{
  "vocab_size": 4096,
  "lr": 0.000733,
  "final_lr_fraction": 0.03,
  "dataset": "wikipedia_en"
}
Each number is 128 + 32 x the weight over its row's rms, rounded and kept within 0 to 255. Layers, rows and columns count from 0. The size above them is the row's rms in percent of the matrix's.

# layer 2 attention output (transposed), 256x128, rms 0.0624, rows 52-63, columns 0-63
size [101  68 102 116 101  98 104  95 100  95  69 103]
[[138 179 111 118 110  58 121 136 133 134 102 110 101  82 117 172 155 130 152 135 184 124 150  98 116 126 135 150 132 146 109 160 110 166 108 161 147 108 132 114 119 217 130 131 129 125  81 160 114 142 124   1 116 137 155 113 171 128  67 123 163 237 122 161]
 [166 145 141 116 126 126 122 135 101  92 157 129 171 108 113 132 133 120  61 125 118 122   0 149 101 142 179 157 136 166 140 107 116  87 108 109 105 136 194 127 134 137 111 181 146 113 124 152 134 133 129  49 123 111 112 107 113 111 138 154  91 116 109 112]
 [111 138 110 118 117 103 128 133 138 129 103 126 106 130 139 179 112 135 182 112 154 114 255 133 121 113 113 129 117 105 121 131 118 253  99 121 135 125 132 101 103 157 121 105 119 128 102 136  93 122 117 142 109 127 141 113 114  97  97 145 139 206 134 140]
 [ 58  93 108 177 129 106 150 115 179 123  69 142 121 100 118 106 133 127 126 139 110  94  61 110 160 155 129 127 106 140 123 134 107 113 135 148  97 143 119 133 132 162 201 107 129 152 155 131 152 146 130   0 168 114 209 127 119  99 123 159 187 209 137 132]
 [142 115 157 126 138 150 142  94 116 130 133 142 166 142 118  85 144 140 101 152  89 133   0 123 138 137 154 110 139 139 141 119 148  11 176 135 126 146 134 152 139 113 124 139 136 145 181 114 156 120 135 112 158 126 123 129 129 146 172 134 119  53 135 127]
 [129  99 154 125 135 174 139 114 149 136 149 126 153 144 141 108  63 127 168 132 113 131 255 120 143 127 119 100 147  88 140 119 137 184 154 111 119 127 116 128 146  69 127 113 123 135 140 129 109 128 120 255 116 121 109 132 118 119 165 151 105  51 133 120]
 [159 127 124 110 136 183 116 148 106 132 165 109 133 144 129 122  83 131 131 126 109 130 180 141 133 105 125 119 143 110 149 115 131 140 131 127 143 137 128 163 149  37  82 126 139 119 144 123 116 119 132 255 107 122  53 144 127 132 165 108  87   0 123 105]
 [112 130 126 146 128  98 131 105 149 134  95 124 111 101 138 151 129 121 177 135 168 118 250 113 133 145  92 137 136 118 112 160 115 206 126 145 117  88 113 108 104 185 152 106 115 152  94 140 113 142 137  54 123 131 178 132 135 131  96 129 184 230 131 152]
 [121 114 120 132 124 124 139 125 142 133 120 119 110 121 137 159  98 121 179 110 148 122 255 126 129 122 105 132 139 109 106 139 113 237 111 125 125 108 112 103 121 156 139 104 122 130  96 126  90 144 130 161 112 135 140 126 131 125 102 117 143 190 128 138]
 [116 124 121 135 137  91 150 109 148 128  96 118 132  96 127 131 158 135 136 152 161 130   5 105 142 140 118 132 131 134 116 178 121  81 165 141 107  99 111 124 151 186 166 133 119 151 119 148 129 149 127   0 135 123 207 132 127 154 103 126 167 219 131 146]
 [136 117 108 144 122 126 123 155  66 109 144 118 131 140 131 100 145 116  50 108 155 121   0 144 114 123 147 162 122 164 115 114 127  40 114 117 126 164 160 127 138 144 117 141 153  93 165 135 144 123 145  67 135 123 140 120 111 136 137  95 105  99 122  91]
 [125 103 167 122 139 180 121 100 118 138 156 153 183 157 139  80 123 137 126 143  86 142  55 133 141 139 133  92 135 110 145 112 130  64 179 106 134 150 129 152 162  51 127 120 136 125 168 123 142 119 138 241 133 113 131 138 112 149 176 143 113   3 137 109]]
# layer 2 attention value, 256x128, rms 0.0511, rows 53-63, columns 0-63
size [ 73  96 138 100  98 136 101  97 105  77 141]
[[106  76 127 178 123 170 129  49 126 175 126 165  55 187  78 124 139  96 115 131 168 173 127 189 135 106  92 141 108 112  76 171 131 138  78 164 162 145 137 138 125  99 110  88 121 150 141 127 129 103 166  84 121 161 154 174 111 156 122  89 137 114 106 160]
 [141 142 158 112 100 105 114 186 130  92 176 130 115 155  91 138  65  66 119 136 144 138 220 120 177 127  85 143 139 129 134 190 125 159 102 162  77  79 132  90 151 130 146 108 120 125  72 117 118 187 174 127  82 125 161 122  91 150 186 118  92 167 133 118]
 [134 159 131  88 106 126  93 143  65 146 165 121 111  70 193 122 138 123 131 123 172 140 107 120 104  56  93 202 136 142  96 178 143 125 121 121 101  68 139 150 157 140 100 120 119  19 131 132 141 125  94 125 122 146 107 177  92 201 127 105  99 132 170 124]
 [ 81 159 141 188 143 131 125 111 133 164 132 124 134  88 169 135 159 182 110 146 110 163  67 176 120 151 137 170 136 128 118 102 102 100 144  88 166 129  89 171 133 121 143 110  99 162 140 100 131  97  95 130 149 127  64 163 177  89  57 142 159  79 144 101]
 [134 167 124 114  75  63 123 129 113  85  39 111 127 120 103 184 121  92 157 124 131 147 201 136 109 150 108 167 124 117 202 102  89 173  94 147 109 128 131 117 105 113 154  90 121 112 111 124 115 132 148 164 123 128  92 109  93  88  91 161 141 121 175 127]
 [121  96 143 130 160 136 112  92 160 103  76 133 137 174  98 140 107 106 131 109 147 144 143 119 110 209 138  84  90 124 221  74 115 152 163  97 145 183 123 132  98 112 155  96 148 192 137 136 111  89 133 159 146 105 124  76 169  63 114 145 134 123 129 128]
 [126 181 134 110 119  95  83 187 135 104 146 139 125  65 153 130  99  66 121 127 125 148 143  89 126  60 137 160 139 132  59 172 109 123 105 133  87  91 135  72 128 141 116 174  94  42  73 133 139 188  72 117 159 118 136 105  82 123 128 118  99 147 111 130]
 [170 191 165  64  99 100  73 195 129 102 178 116  99 137 138 157  82  73 142 118 176  89 193  97 121  97  98 137 181 149 158 164 136 169  86 203  72 124 153  79 104 134 117 159 131  96  80 163 146 186 166 126  76 110 153  66  53 118 150 123 115 169 127 117]
 [141 163 136 122  67 111  79 183 133 116 151 174 112  98 195 125 132 120 112 142  96  94 101 140  91  34 123 184 129 141  20 112 137 141 106 147 116 116 136 106 104 136  78 175  92 110  94 143 195 137 114  98 167 136  93 179 124 115 124 115 132 144 133 125]
 [111  68 114 132 143 118 113  64 113 168 178 164  84 136 136 138 142 160 152 154 102 113 100 116 151 116 100 118  75  97 156 136 155 136  93 118 142 126 136 174 138 137 155 134  90 194 136 104 125 105 136 152 120 134 107 138 102 120 197  89 148 138 128 135]
 [124 125 133 152 105 140 150  99 119 144  77 115 149 100 123 143 128 137 137 125 108 113 101 152  99 176 147 150 124  99 199  85  77 140 128  88 111 147 135 172 124 105 117 101 145 163 147 107 104  71 109 158 167 133  45 172 152  92  97 168 142 101 173 141]]
# layer 2 attention query, 256x128, rms 0.0688, rows 64-104, columns 0-63
size [ 76  81  80  71  67  88  84  64  72  83  69  82  81  79  63  81  70  78  71  77  68  80  64  81  80  69  78  67  76  75  73  79  66  90  67  88  67  70  89  95  69]
[[101 105 144 148 116  57 131 142 114 140 119 135 115  82 153 143 166 159 141  78 131 135 163 210 123 163 130 199 109 171 118 150 100  89  82 117  97 116 144 140  85 161  87 159 128 199  68  95 128 120 106  78 110 134  96 148 149 129  54  76  60 143 159 107]
 [ 97 150 184 152 131 114 124 112 147 158 151 108 150 147 168 127 127 138  90 151 131 201  94 154  98  98 152 107  77  85 203 121 134 136 147  75 161 156 156  75 110 107 143  89  96 113  87 147 163  85  79 120 150 130  81 133 119 138 134 129 105 102 139 106]
 [111 174 113 137 116 130 124 121 160 121  68 112  78 127 120 131 118 131 140  97 159 146 143 140 142 110 137 155 143  82 156 164 111 147 110 168 149  54 141 113  35 105 159 141 166 151 121  84  88  99 118  79 104 146 140 154 127 133  95  68 207 162 132 181]
 [142 109 122  78 107 167 147  92 122 123 164 150 162 124 136 104 142 112  99 219  88 114  76 115  99 116 112  93 145 125 118  95 166  81 200  84 126 210 145 130 191 139 158 114  91  82 140 188 182 119 103 121 127 110 123 127 111 124 143 192  98 111 165  88]
 [108 173 116 133 157 138 115 168 125 142 106 193  82 126 133 149 137 116 219 127 202 137 190 169 111 134 108 159 127  92 127 168  95 175  66 123  79 107  92 103  90 131 107 104 140 180  98  91  87 126 112 106  89 153 102 103 101 139  49 104 148 151 153 176]
 [131 102 134 161 156 201 145 125 150  89 167 169 128 139 103 123  93 127 102 144 140 152 184  64  65 156  94  93 148 139  56 109 137 108 141  89  87 180 127 141 155 152 144 126  88 104 131 175 168 145  87 143 102 124  94 118 141 116 153 163  94 156 107  92]
 [143 154 125 130 184 110 149 148 135  91 105 126  93 164 144 169 121 130 173  89 167 125 112 168 132 130  79 132 117 159 124 100 153 129 171 111 140 182 134 140 148 120 135  81 102 191 135 112 101 115 135 118 108  91 127 181  87 156  84 116  93 106 104  93]
 [145  93 193 114  95 159 142  93 128 109 124 155 190 143 145 115 122 161 128 189  85 105  84 128 117 114 150 111 158  99 177 102 170  91 178 116 129 139 173 176 141 154 106 130 113  62 121 101 148  93 169 175 175 128 151 121 136 136 196 141  95  76 105  95]
 [143  95 120 162 130 136 123 138 150  62 130 111 176 161 110 144  53 134 166 193 126 119 191  77 131 129 157 102 177  88 170 151 138 193 135 130 129 113 149 115 103 126 101 109 161  74 131 127 146 127 174 204 115 109 154 128 138 143 128 131 117  97 135 132]
 [135 169 183 108  78 140  87 166 114 115  92 110 169  86 154 103 149 139 111 135 124 115  99 172 136 128 208 139 103 113 173 171 114  93 117 141  74 112 118 114  92 132  99 161 155 161 109  80 142  79  93  93 132 149 146 174 123 119 158 105 108 104 182 124]
 [116 166  77 114 137  70 119 131 184 140 104 110  70  92  93 166 160 123 111  79 198 128 143 131 122 116  83 197 125 144  91 139 128 161  99 155 149 129 155 102 102 107 140 154 131 163  60 133 121 146 106  90 108 161 118 113  98 150 108 112 166 168 133 209]
 [148 114 124 147 139 102 138 136 126 118 184  95 145 144  55 125  50 129 106 119 148 155 198  90 158 141 109  72 128 152 109 132 130 147 105 158 155 160 142 138 156 127  66 147 151 115 150 151 148 195 195 129 115 127 107 131 137 111 114 120  94 142  94 113]
 [ 92 147 153 113 119  81 178 116 122 110 107 166 119 108 191 133 168 119 182 103 147 101 136 175 127 158 114 210 145  63 139 127 123 125 105  98 119 181  91 120 106 107 139 117 154 173 141 109  97 148 143 127 153 100 165 129 184 144 109 113  91 104 134 124]
 [168 140 105 118 170 140 137 145 162 113 158 131 148 146  95 152 115 128 125 113 131 135 194  58 123 125 107 107 124 134  79 115 148 163 133 126 114 172 117 145 177 118 126 115  60 106 155 173 144 212  67  98 153 116 100  76 117 128 105 178 108 130  85 144]
 [107 194 156 115 112 100 129 115 142 166 120 116  64  77 168 123 180 128 139  68 136 177  46 221 123  76 107 162  85 163  89 150 128  58  90 178  96 160 124 139 141 137 120 136 168 153 113 108 117 130 125  79 126 161 144 176 100 159  79 100 140 171 163 130]
 [113 123 167 100 132 134 108 138 163  86  96  47 198 140 116 157  92 122  86 160 116 149 125  93 145 117 146 133 127 117 140 117  90 155 150 154 151  39 186 128 111 143 101 168 134  91 115 157 124  95 156 151 116 151 118 127 144 172 130 123 129 154 137 132]
 [118 159  90 112  91 128  92 130 145 168  87 110  95 127 113 166 172 130 146  99 140 138 133 156 155  83  85 171 132 171  91 164 122 175 103 138 124  87 121 119 101 162 147 194 102 153  90 132 124 116  93  62  78 139 131 107 108 130  51  92 145 202 118 170]
 [161 119 115 196 141 104  92 169 103 123 156 137 102 137  98 156  86 130 164 133 153 109 192  81 125 114 100 106 122 134  93 141 172 161  77 171  96 140 114 128 150 125  70 105 146 119 125 177 147 177 138 141  68 164  90 127 106 124 105 121 144 173  95 179]
 [133 143 113 147 110  81 105 163 113 152 127  96  84 122 116 151 116 121 154  37 154  97 178 165 159 107 105 175 135 162 137 167 138 143  84 151  99  92 136 176 108 131  80 143 154 129 113 142  96 139 139 123 129 150 150 117 134 109  57 103 142 170 122 174]
 [104  90 137 120 130 116 151  46  99  98 132 109 161 180 160 112 131 188 134  76 109 150  77 183 131 178 117 134  97  95 153  67 148 100 155 154 193 100 163 167  88 143 105 121 158 109 139 103 131 116 176 138 129 130 127 119 191 122 125  48  97 106 144  76]
 [109 124 111 134 137 122 108 187  71 153 135 135 129  80 120 160 117 136 172 170 156 136 185 127  51 107 133 178 147 112 148 180  92 136  53  75  59 103 105 125 134 150 115 145 175 158 116 141  84 136 129 146 136 118 139 137  94 133  93 151 141 143 168 136]
 [101 145 141 127 132 103 103 129 116 123  97 113 177 121 148 134  95 181 127 134 127 137 132 165 167 115 181 141  84 122 171 125 127 112 117 118 139  55 171 149  84 124  51 168 160 152 124  94 117  86 122 113 151 116 131 138 125 149  82  67  88 104 122 140]
 [128 111 165  97 160 165 167 144  90  92 129 150 202 123 156  77 147  83 107 189 114 101 157 103  82 148 150 122 148 106 151 111 124 136 181  84 134 147 121 101 177  89 110  61  82  87 120 129 147 168  92 166 147 147 130 143 143 123 209 172  95  93 107  77]
 [134 143 118 109 135 153  87 110 125  95  95  83 132 151  80 147 119 144 117  88 137 141 112 145 145 136 145 140  85 154 135 153 130 155  59 190 173  38 156 119  60 114 126 167 143 107 101 107  98  86 156  99 138 177 131 116  66 115 143 113 151 145 138 243]
 [ 86 147 164 110 124 144 104 118  97 131 129 133 177 100 188 100 147 160 131 187  91 145 134 144  53 106 132 178 126 125 152 150 110 141 127  57  98  89 146 107  98 160 143 147 156 165  74 151 124  62 133 142 158 135 150 128 156  97 163  98 110 130 158 139]
 [140 166 114 147 104  81 118 141  99 140 108 169 120  93  96 155 169 155 112  59 135 151 128 201 158  92 110 167 102 170 116 166 122 108  76 122 123  96 157 149 109 169 108 196 123 134  72 137 127 120 149  50 130 130  98 106  92 149  93  91 114 186 151 161]
 [141  94 183  62 156 192 141 133 102 121 127 146 163 138 149  98  68 130 140 187 117 158 125 125 123 142 147 114 116  75 171 108 107 104 165 122 121 155 114 125 154 102 148 146 151  93 143 130 119  90 122 206 185 103 146 142 164 158 167 142 126  56 117  67]
 [111  98 133 127 136 174 111 139 190  73 112  89 187 163 112 132  73  70 114 185 121 116 134  51 109 140 129  63 164  94 182 145 125 134 206 159 123 133 129 111 144 114 133 121 125  87 194 124 118 123 160 162 152 128 153 122 175 112 173 170 121 143 119  82]
 [142  87 107 157 110 162  74 157 130 136 176 119  86 116  61 104 122 105 113 163  90 132 140  92 158 120 103  72 172 142 152 148 164 118 136 157 116 185 112 131 211 136 147  99 107 118 153 177 157 159  89 166 149 135 117 104 123 105 153 129 149  95 118 141]
 [150 156  82 151 154 152 140 142  95 197 154 186  66 123  93 160 143 132 113 108 149 122 161  98 132 102  89 123 118 151 123 134 165 113 107  95 141 176 146 149 139 166 150  97  97 167 134 164 115 172  96 130 145  98 118 112 135 116  84 149 128 174 110 147]
 [134  65 151 125 164 154 185 102 116 112 177 138 130 145 121 109 125 111 140 189 160  95 112  64 125 160  97 110 119  93 126  85 159 114 127 120 145 203 138  97 197 118 135  88 133  64 149 138 104 130 144 209 111 108 137 108 110 133 188 129 134  89 122  97]
 [149 156  72 147 112  71  95 170 129 135 149 118 110 120  77 143 125 114 129  63 129 120 151 141 146 143  79 112 159 173 123 146 107 177  70 170 148  96 138 127 112 158  99 143 127 116 139 140 120 172 112  54 126 133 153 109 114 116 105 116 141 162  98 207]
 [156 125 179 113 125 163 157  99 120  81 105 159 153 141 138  96 123 149 135 187 131 114  49 114 104 158 183 136 148  83 148 100 159  74 147 105  97 159 113 137 156  99 132 100 138  99 174  94  93 118 128 190 160 104 161 141 139 117 159 170 127  55 155  48]
 [159 101 119 137 154 147 128 120 116 137 181 113 116 134  74 116  88 121 101 138  95 130 139  44 133 125  99 111 158 146  93 104 151 151 139 109 169 185 119 132 205 140 138  77 127 108 136 162 164 195 124 153 122 156 109  96 115 115 182 182 142 126  90 139]
 [118 152  84 135 127  67 153 145 150 142 154 150  94 155 107 198 129  93 121  86 144 131 145 110 184 125  84 170 159 176 101 128 151 155 106 138 150 162 147 133 117 134 111 112 108 128 124 159 136 176 129  88 125 132  97 112 127 122 114 124 103 141  60 161]
 [152 139 167 142 107 131 126 135 128 110 129  88 162 184 104 106 139 134 127 141 151 179  59 178 185 127 163 120  96 105 180 151 112 143 168 200 144  81 131 121 104 125 129 130 116 136 108  78 146  72 158 132 127 118 135 142 142 133 147  72 123  97 185 106]
 [118 114 168 150 135 138 139 115 102 120 159 124 158 168 153 125 139 122 152 196 110 142 132 139 119  83 147 127 131 107 201 134 162 132 149  88 159 143 191 131 118  97 112  70  92 106 151 135 211  86 138 129 138 120 102  95 168 119 185  96  76  62 140 114]
 [126  80  97 154 102 169 146 132 143 134 144 117 155 156 109 131  45 143 152 167  81 163 162  60 133 133 168  63 123 102 146 100 136 150  90 116 134 115 190 128 112 112 100 135 137 120 167 154 149 110 166 168 153 126 104 127 146 102 121 139  95  72 143 123]
 [ 88 132 130 165 103 106 116 137 114  77  51 124  82 139 125 134 141 117 142 125 197 152 105 159 135 136 132 154 137  93 186 170  99 173 134 159 147 125 121  52  97 114 142 101 132 187  85 105 101  46 113 121 135 139 129 150  93 158  88  72 172 127 131 180]
 [163 112 132 131 138 132 142  91 102 184 187 173  78 107 105 117 152 162 107 100  98 131 115 127 147 138 129  95 129 145  90 125 214  76 137  79 129 196 128 177 139 135 124 119 114 106 180 158 177 163 138 124 164 129 104 116 143  84 112 150  93 131  85  93]
 [135 139 113 146  85 146  84 144 137 147  80 113 186 124 136 123  88 112 115 213 130 137 158 109 101 135 150  91 138 122 179 130 129 157  91 127  61  65 124  90 109 134 138 155 127  79 106 111 103  92 115 140 111 120 144 141 103 126 138 138 148 138 168 181]]
# layer 2 attention key, 256x128, rms 0.0614, rows 64-104, columns 0-63
size [ 91  90  83  69  78  94  85  78  92  92  84  86  83  86  82  80  87  90  79  75  72  87  77  86  89  89  99  80  81  85  83  90  84  99  83  98  79  80  99  96  77]
[[ 61 195 101  99  84 112 136 148 135 129 135  86 131  86 151  73 101 127 167 121 112  70 140 164 157  97 139 120 167 104 123 148  95 126  90  73 156  55 133 147 140 157 172 111 121 147  95 130 109  86 101 149  85 110 123 167  96  85 157 180 150  88 193 118]
 [200 106 131 129 134 127 148  91  81 121 101 111 145 134  83 159 132 147 113 126 208 185 134 141  74 127 159 176 112 106  59 126 154 166 128 151 141 102 194  85 138 130  78 159 132 122 111  69 144  97 166 135  80 118  87 127 104  98 121 126 108 163  88 117]
 [122 142 131 191  86  92 139 128 146 134 112 110 120  69 193 130 103 117 116 174 183  86 129 151 105 145 156 138 173  56  98 100 154 114 130  80 165 130 121  76 123 142  98 170 108 132  62  81 116 104 128 175  90 123 172 131  92 103 106 118 186 116 158 121]
 [165  99 138 107 157 159  97  99  56 114 127 152 109 145 103 148 141 135 104  72 129 174 144 154  88 145 105 132  73 198 115 174 154 165 133 134 152 134 161 120 163 123 140 127 146 181 124 174 150 178 165 112 144 134  78 111 107 140 151 112 112 129  77 162]
 [114 151 120 111 107 132 194 133 156 132 120 134 152 158 125 133  86 120 161 159 157  63 115 148 189 106 173 119 202  81 172 138 111  98 109 132 172 131 143 174  95 130 143 113 107 125 130 106 107 108  93 202  49  90 144 136  74  99 122 143 119 102 198 114]
 [153  87 138 113 177 149 145 112 156 142 149 133 127 136 111 146 176 125 156 116  77 129 112  92 164 142 188 116  84 171 132 109  86 182 174 155 129 160 142 140  99 105 180  95 146 104 193 155 107 122 140 154 164 142 107 101 142 113 146 125 120 118 109 162]
 [ 99 108  54  70 103  84 225 127 111 109  97 126 113 138  95 120  84 169 165 181 160  82 143 106  95 151 195 143 176  72 120 125 114 135  68 124 129 129 128 132 142 107 152 142  66  92 135 187 150 140 127 141  78 125 139 137 161 145  76 119  96 150 174 165]
 [186 104 128 117 142 126   5  93  72 117 169 146 122 142 161 137 170 126  95 173 125 200 102 112  92 164 116 118  60 151 152 127 138 153 104 158 163 117  87 119 101 131  75 153 153 166 124 144 184 156 151 109 150 132 145 145 132 126 119  76 108 145  82 147]
 [217  59 138 151 170 168  66 105 131 178 162 141 131 164 143 130 151 153 136 170 120 187  80  89 173 146 132  81  94 162 103 114 114  73 169 144 113 143 103 104 113 104 147 141 155 138 129 106  97 151 131  89 120 126 113  93 171  88 104  81 137 101  72 136]
 [144 147 131 123 103 151  88  86  94 107 135  82 114 105 156  92  87 120  92  78 178 156 124 146 138 128  46 155 174 115 111 119 147 134 126 158 155  82 160  89 185 156  75 127 150 162  68 118 172  98 134 170 104  91 140 154 140 101 115 117 119 169 147 127]
 [ 77 190 170 141 123 121 145 162 153  99  71  86 116  98 130 134  60 170 159 109 146  88 138 165 120 119 154 146 190 119 132 167 154 121 111  71 153 128 114 103 128 139 152 103 115 136 102  79  99 113  98 157 102 125 150 149 122 100 133 162 155 142 179 123]
 [135 119 136 124 191 146 122 137 148 136 134 125  87  97 123  98 176 147 128 150  56 124 100  90 140  86 197 153  87 162  96 143  54  81 161 163 141 178 132 134 152  73 170 113 150 114 181 136 115 128 164 136 144 162 121  91 165 141 120 118  96 120  70  99]
 [102 146 125  97 139  96 193 142 158 154  83 120 177 138 146 127  60 120 138 149 100  75 149 180 158 153 157 118 164 128 155 109 140  78 100 106 143  75 118 159  79 180 160 155 109 125  70 107 109 112  85 162  78 156 118  89  96 102 126 114 114 139 194 106]
 [128 110  79  60 163 119 124 158 120 134  85 177 120 153  81 133 159 167 186 159 114 114 119  88 136 130 161 145 105 214 160 144 106 130 155 120 125 185 153  97 144 105 177 126 157 115 145 127  56 101 137 133 154 145 107 110 201 140 137  93 128  93  96 120]
 [ 74 191 125 112  81 126 162 139 119  68 116  86 102 131 128  82  99 118 169 112 157  53 187 129 134 120  80 144 144  43  82 136 142 134 106 122 147  87 158 145 123 151 120 123  88 156 133 146 158 128 100 187 113 111 120 130  88 139 144 175 143 160 186 167]
 [169 106 184  97  80 118  40 120 101 143 137 102 162 106 185 140 168 122 102  83 155 178 142  98 103 165 139  88  93 162 103 142 105 108 166 183 124  57 141  43 111  89 108 150 126 135 119 102 139 130 185  84 106 109 106 113 142 141 164  82 147 107  42 140]
 [ 82 181 138 140  66 104 147 160 114 134  80  77 137  73 179 126 111 126 144 124 114  83 137 174  84 150 145 176 171  53 124 106 118 131 112 112 142 115 136 105 116 141 132  96 101 139  97 100 101  93 121 156  96 124 141 164 117 132 128 157 173 106 176 130]
 [121  81 112 145 115 130 161 160 158 147 153 145 154 167 108 153 151 113 129 145  60  66  93  69 185 131 161  88 158 109 131 128  97  70 165 162 134 168 169 128 148 130 205  67 130 106 160 106  76 114 131 138 142 172 132 129 159 136 122 128 130  98 176 154]
 [ 77 154  87 153  80 139 184 165 132 130 135 121 123 116 155 132 135 123 148 169  77  45 106 167 125 104 159 121 147  68 125 107 103  87  93 141 108 120 139 163 119 142 189  99 107 152 123 155  99  91 114 164 118 119 152 130 102 128 104 157 116  91 192 128]
 [149 148 167 173 100 101  82 114  99 146 181 116  86 121 174  98 135 150 100 100 118 135 133 136  87 110  98 141 112  64 108 123 158 160 133 142 129  72 109 115 189 136  59 114 140 192 118 156  92 145 154  84 145  87 135 201  67 128  88 121 158 191 162  75]
 [118 114  73  85 140 209 190 145 186 157 114 114 167 178 114 136 127 106 171 125  96  98 134 126 207 129 151  75 137 127 129  97  93  69 120 151 117 150 100 170  81 138 195 138  94 104 102  86 127 105  66 159  58 115 121 116 163 107 141 127 148  44 162 141]
 [152 146 187 110  64 100  72  97 126 101 144 111 148  55 182  94 160 127 100 113 174 131 123 167 157 138 139 148 114 135 127 146 141  90 113 137  86  44 109  54 164 166 107 149  96 217  78 136 140  89 202 110 106  80 157 174 126 143  91 114 160 140 122 105]
 [190  71 140 135 173 161 112 124 114 134 125 167 166 167 131 146 142 128 103 129 111 189 116  59 153 145 133 115  85 204 131  82 140 130 151 177  85 172 117 155 111 110 119 175 150 129 196 132 141 161 137 139 107 131 112  66 182 143 136 100 118 131  70 171]
 [156 147 152 179  84 105  75 154 140  83 151  80 124  86 119 120 156 119  54  71 169 150 118 120 153 137  94 113 136  90 132 143 192 189 147 102 150  88 108  94 165 142 102 163 129 168 131 110 136 104 147 108 150  66 150 161 126 123 161 147 132 141  84  78]
 [194 115 167 159 119 184 137 112 173 169 125 116 179 141 146 154 153 124 102  93 123 173 139 142 148 111 145 125 133  70 106 104 133 113 148 109 158  69 155 113  86 188 138 152 195 131 121  88 166  64 128 132  57 122  90 105  92  61 158 143 148  94 110 116]
 [ 45 212 136 112  68 124 132 178 163 104 141  76  82 104 152 127  96 135 160 103 148  66 135 164 151 104  92 145 159  93 115 149 114 159 132 136 147 137 150 116 137 168 111 122 100 131  98 146 104  94 127 175  91  98 146 184  72 116 158 157 122 130 216  94]
 [187  70 143 122 164 156  93 106 141 170 162 162 140 147  82 150 141 113  98 120 146 168 119  97 168 140 136 107  55 163 100 132 126 140 158 179 103 130  90 120 149 120 121 202 160 127 146 162 151 163 167  51 105 108 126  72 146 115 114  93 109 139  73 120]
 [212  87 145 131 171 155  76 114 140 172 138 151 153 155 162 146 153  96 103 163 145 148 120  96  91 130 116 132  74 198 150 107 146 156 134 128 117 112 110  90  92  89 118 176 146 121 153 107 156 156 153  74 157  94 124  80 194 151 125  55 135 155  37 133]
 [126 115 114 172 199 181 156 116 102 122 158 141 140 153 108 164 149 135 107 161  73 173  95 118  76 117 112 100 115 180 108 111 131 125 106 120 175 176 107 194 136 113 158 118 138  98 184 161 140 181 113  90 143 163  60 123 157 148 108 109 140 108  73 167]
 [ 55 175 120 131 107  97 191 126 139  86  99 123 131 118  99 129 134 146 166 136  96  85 130 162  95 147 167 135 132 124 158 108 136 138 118  77 139 123 122 179  83 171 145 122  92 144 119 189 125 137 122 146 104 129 124 155 110 148 130 162 150 110 192 136]
 [154  74 120 157 182 120 154  87 157 150 170 160 103 177  21 174 153 129 157  94 108 153 121  93 162 136 117  95 129 128 159 137 130 117 143 137 130 198 116 157 142  83 133 144 156  84 192 142 124 162 139  89 112 191 108  87 152 135 148 104 119 114  90 150]
 [ 55 160 136 145 114 116 186 176 160  91 104 116 119  69 183 129 161 105 158 119  89  83 110 153 102 124 109 136 181 104 135 143 108  99  83  54 124 139 138 152 129 157 160  97 113 124 100 115 125 110 108 130 142 121 147 144 138 163 134 172 141 102 185 127]
 [189  78 106 125 142 139  91 103 111 119 160 136 120 182  77 134 116  93 126 129 163 188 103 111 147 156  99 108  77 169 151 115 153 166 120 173  92 125  92 118 120 109  96 175 132 126 127 148 170 174 132  84 155 121 134 125 155 112 127 105  79 151  61 141]
 [140 101 109 149 168 122 123 128 114 138 139 156  96 174  94 136 176 144 118 113  77 156  98 122 120 118 125 103  63 177 127 156 108 104 151 123 140 214 130 146 126 115 143 102 138  84 203 146 108 183  96  85 177 170 116 109 186 148 152 134 110 111  80 144]
 [ 30 156 102 125 123  86 184 165 125 147  79 112 122  97  98 123 104 157 216 107 111  76 127 156 111 122 158 140 180 120 125 156 102 119  81  76 121 102 112 156 152 155 173  86 114 101 139 178  87 120  98 160 164 124 120 162 123 135 115 153 126 137 157 114]
 [148 112 135 173 101 142 109  94 101  98 168  87  97  87 177  98 151 111  81 113 156 205 130 128  66 113 109 144 154  81 115 150 142 160 138 138 152 117 135 104 181  90  59 141 151 140 104  75 183 149 144  75 105 128 111 166 103 120  86 118 124 164 104 106]
 [203 105  95 199 171 137 108  76 102 169 141 112 124 104 142 131 140 146 101 163 145 234 109 162  77 108 129 128 147 180 108 124 143 112 126 102 141 152 113 111 112 148 106 144 167 136 113  94 148 131 118 156  94 127  97 140 137 105 101  87  81 116  83 115]
 [196  65 116 160 132 126  86  87 119 115 166 186 131 110 160 151 181 135  95 168 114 176 101 126 137 114 137 139  78 175 126 135  87 105 160 173  77 133 120  98 126 119 134 162 148 123 135  79 125 131 206 120 164 127 120 110 154 145 107 102 110  78  67 114]
 [ 77 123 162 190 101 117 196 125 119 111 113  60 177  78 116 117  90 107 145 139 170 161 134 135 136 158 172 102 152  83 130 122 162 112 113 128 159  87 174 139 118 104  98 163 106 100 121  89 167 191 105 131  43 132 105 148 102  82  77 158 148 165 150 118]
 [ 68 158 125 117 112 102 133 173  78 104 129 157 114 143 117 150 141 153 115 160  98  88 122 128  81 128 117 137  65 134 105 144 147 167 100 125 176 165  68 134  90 164 126 105 105 144 143 200 144 124 160 130 222 120 137 191 106 159 146 154 105 125 139 147]
 [222  66 146 178 145 160  91  75 134 143 144 121 182 118 164 120 175  92 108 129 142 195  92 100 217 112 111  86 108 179 137  66 136 119 166 172 111 153 129  71 128 117 122 149 173 125 153 111 123  97 132 114  96 121 124  78 159  89 138 116 143 107  85 113]]